Each number is 500 + 40 x the weight over its row's rms, rounded and kept within 0 to 999. Layers, rows and columns count from 0. Numbers have three digits each. The size before them is the row's rms in percent of the matrix's.

# down: layer 5 MLP down (transposed), 1024x256, rms 0.465, rows 461-480, columns 64-127
# up: layer 5 MLP up, 1024x256, rms 0.457, rows 462-481, columns 64-127
down461 090:453443495511534468518478533500567527450469471479479494499473426497564470492538430492499528501485499481557527476498501464527506501558537549523421517570529502634432529479483484512493468427536499
up462 098:528528509450516414493518467496574483478559602546471461539463497538512503552497468536509484478557504471480498476479525533524522571497576538517492493463498516547493588549499547562423496482472498
down462 098:486493463436430496472473543588498531531571499573488547537505527438473554520477532516459446516471487511448488521504563494515484486540486447467565477606528520514462521490460518534514485554508477
up463 103:528498489434502489476505474499463509480515492497536500525555447526532494526517443462469487592478535533528474531489464490473441513447493454459579488540509468429524524374603543492516493557444508
down463 104:512506506515446473501496488515510485551512618473524452470557505549535565501609524394512522512598467472495541490460498558472489481536506456508485528491510454457506471571500537485479471476542444
up464 096:481494530555473544515534539501461548503508495517455490541531521537454502536512421509489507474468532514591513472437460504580499522491538429540442595578478517501509516475425433413490478557490496
down464 101:504496494499503488494511491502515460513486461556470519569564427503492475547559474504482483527503490505535573505432569537560491512541443518432567472607481462499477481498528524442485498482521489
up465 091:521457491446535466495504499528504572497534514419464458498507552496520457536472483496536533484489481550474550473543527526541455488557535478467596424441423525552523472490414527530433539553492473
down465 100:389509506561512535458561473521504475474447535517530480488472470507459561468524538456424479444542454500490445522470520465430524530514503503522528599516506509452496493491471461455421513444516534
up466 094:485504446453473569469548561471454450439452464458478466505513529515515490525557460560492477464449472518528500484520478542498428498439523466507517515514530542504543498433512519496505574559481505
down466 102:516568460481535470446495586429457490475503541498527610549546430523427519535518473539457486446510524525494454462489526517435551462466538536507541508484516469474419537484426445521497512522550478
up467 094:498471503532460502439521494524530521547473553543444417482534539526472473507472602542520600500536485470472436499530528406489576498574562509496572440554474470488523526514448446493435495541435489
down467 106:395488460485529574506515458485519511496444499481525554491591497507584539449469470463495491485479499471424539517482487540531488491553591487440496520540452518578527481523505549450484548416518442
up468 093:446502498594521490496447448644494518484450428506451468515499469538482546482437472474508506515495468399495484495505483468538524460511481512535469549508519500445518461479434450513487569532478498
down468 101:502564527505443385479486524478454494408533462462498561419515520537493571536442532484508512487426528491528490474476499514499455532556535499471492500484471553513480546586403385518517532596494474
up469 097:461491464489467528460484523488378427457532441462534449496450487548536498493471515464459537465502530490524501463459499504533519555507454478538488507472491547474471478542532472507592447614533530
down469 097:558554525403539448458512548484564492449506524469492479566487468537452530528487487511476555428614461538501476498520467501500428473517479542522546542543514487476497528459523484473440533381444435
up470 098:495428439536404500551500487498527473489514456511511448413506507540521557487485492452496599516500538481493479527452538503554511479463406485453500525488459524538563487548550495402555465552561494
down470 100:479476407523478543595478450498520469480480382550532489535539527504531585458581558535524466540450447494502547513516498482511494495444494539588520488510609507541414486541485531478523523500524516
up471 100:461474481487475452482575524514520440453505513505516437471499544491521511524516480496443492464481427513421431505565544452488483538522512514441457517515487490497498492520485514428494520563614497
down471 102:483430477567482417561465491521585415527514537485511440510527536497543496460480465526555468447393450431460545516525431468501484503472467502497517467563462506529438482504500463542547464466586504
up472 099:436436524501406474478427445540505527440534501438440488485522489469438541528443506421501509489435527509521367481586506511539515536452509550532540491556516437525449537526476522466477520510485491
down472 081:506506474524464514444541527413508570489478470516536496501513500500555537449472530532551447525543523520499547530522508479446508487542486509544504613414439528494500475521453411487454478461532546
up473 095:482449463580545528502513352480516445460471456551450450488520479519458573578514455490523524515449452473482492492519504557514500528442493496502512463503536553448568561510491468497489518542533472
down473 092:521477509499484480462487506484467563498515537415513508569461543390550507550517599463537529474527511473504475559473489512369466505455526485478520489516487506436468478480462440507488470464447502
up474 100:631497523481464496422617510565465488506512501500425474486537470512473510542494409580541582516452552586605474555556451556493516528520463506533469527512530541525499462531502547492500479506502561
down474 104:489521517469561529528468438528457408567537480462422554491521405483481553468498518540538504502472504557584555512525521477519538553549507504534545466574435493496497529574512538487489488516523566
up475 101:560558477477490455513465471459485505482489501549555514436517505473467478535536468438475427432453555551576411468508531413528399522430544566434515491519473517475506488444509508526463420561436479
down475 100:509546574518464543496469502456486521436535500478512514515547506486498494528541512601476508414489489476536495503429509527477538502490506453558506494443500498516493504552505551600430510536477492
up476 102:513538475506436506542475500528479555450428504525476464452428501512421509477513495478506452478521479413476448476519506543512423500443505515534478542523481493463490456488554507501487526508476521
down476 095:466541495507447534558511527499469442513468477504552560534509542499547551527482482596483507460533474487504518496518510584449500485451568508448482455453520488521465504481557494555481539461441501
up477 097:456500495568493553495476468491484448526560460489500474545442500532526452492467540458550444533558528477481465484486517542520536488492551505558501473497484510558543452516419480487486463533528540
down477 091:488521517514524512486484506525543568445526566441476573442509540590529456552474487557613451501535533432512564567546518493513446509503521502512592525508467566432501508499498446494577507543630537
up478 102:469483476536494446491503517519497519479483506530428549507478494489439545453479527560439426537469535455563438538512503498489510504543504449552531490528503494519542488558463435542494525523410449
down478 100:554530412449559485462495566488548528531473486493448488504413477434531426439460474534536520480534550478478482442501426571448482549470570502509497535555480537586486446479457445520506538471457548
up479 093:495482496523453515536433550501526562420498437487451473557448532512475431491544559535481424514454481475510469443556437494513512538505515498510520598497445544505495444489474406486560529521559515
down479 088:481575532468538494566470519494527455499522527452498481484512437477453469480487512480544473518542540526497561518455472463500525520574512531524527507477519555463494524506433451535463446528475535
up480 095:598494570478528482453491497450486559444508584477561460557465566538543492409580518466473458513549526521506544512505598546538567435483485460523554436504427500476450529478539487478441476558493539
down480 097:455529494474520464475464539504442533515424499521487464498511487467464481485472472493494503493538518488556479546465455500477544586511470462474568501454504529527543480471490502507535484511434499
up481 098:506475526498443427508475465520555502442595468486449543490479489510524536490528497612488488511450449414499514454428530537536502457553474540562503530488507485483534438516471456531481561527457445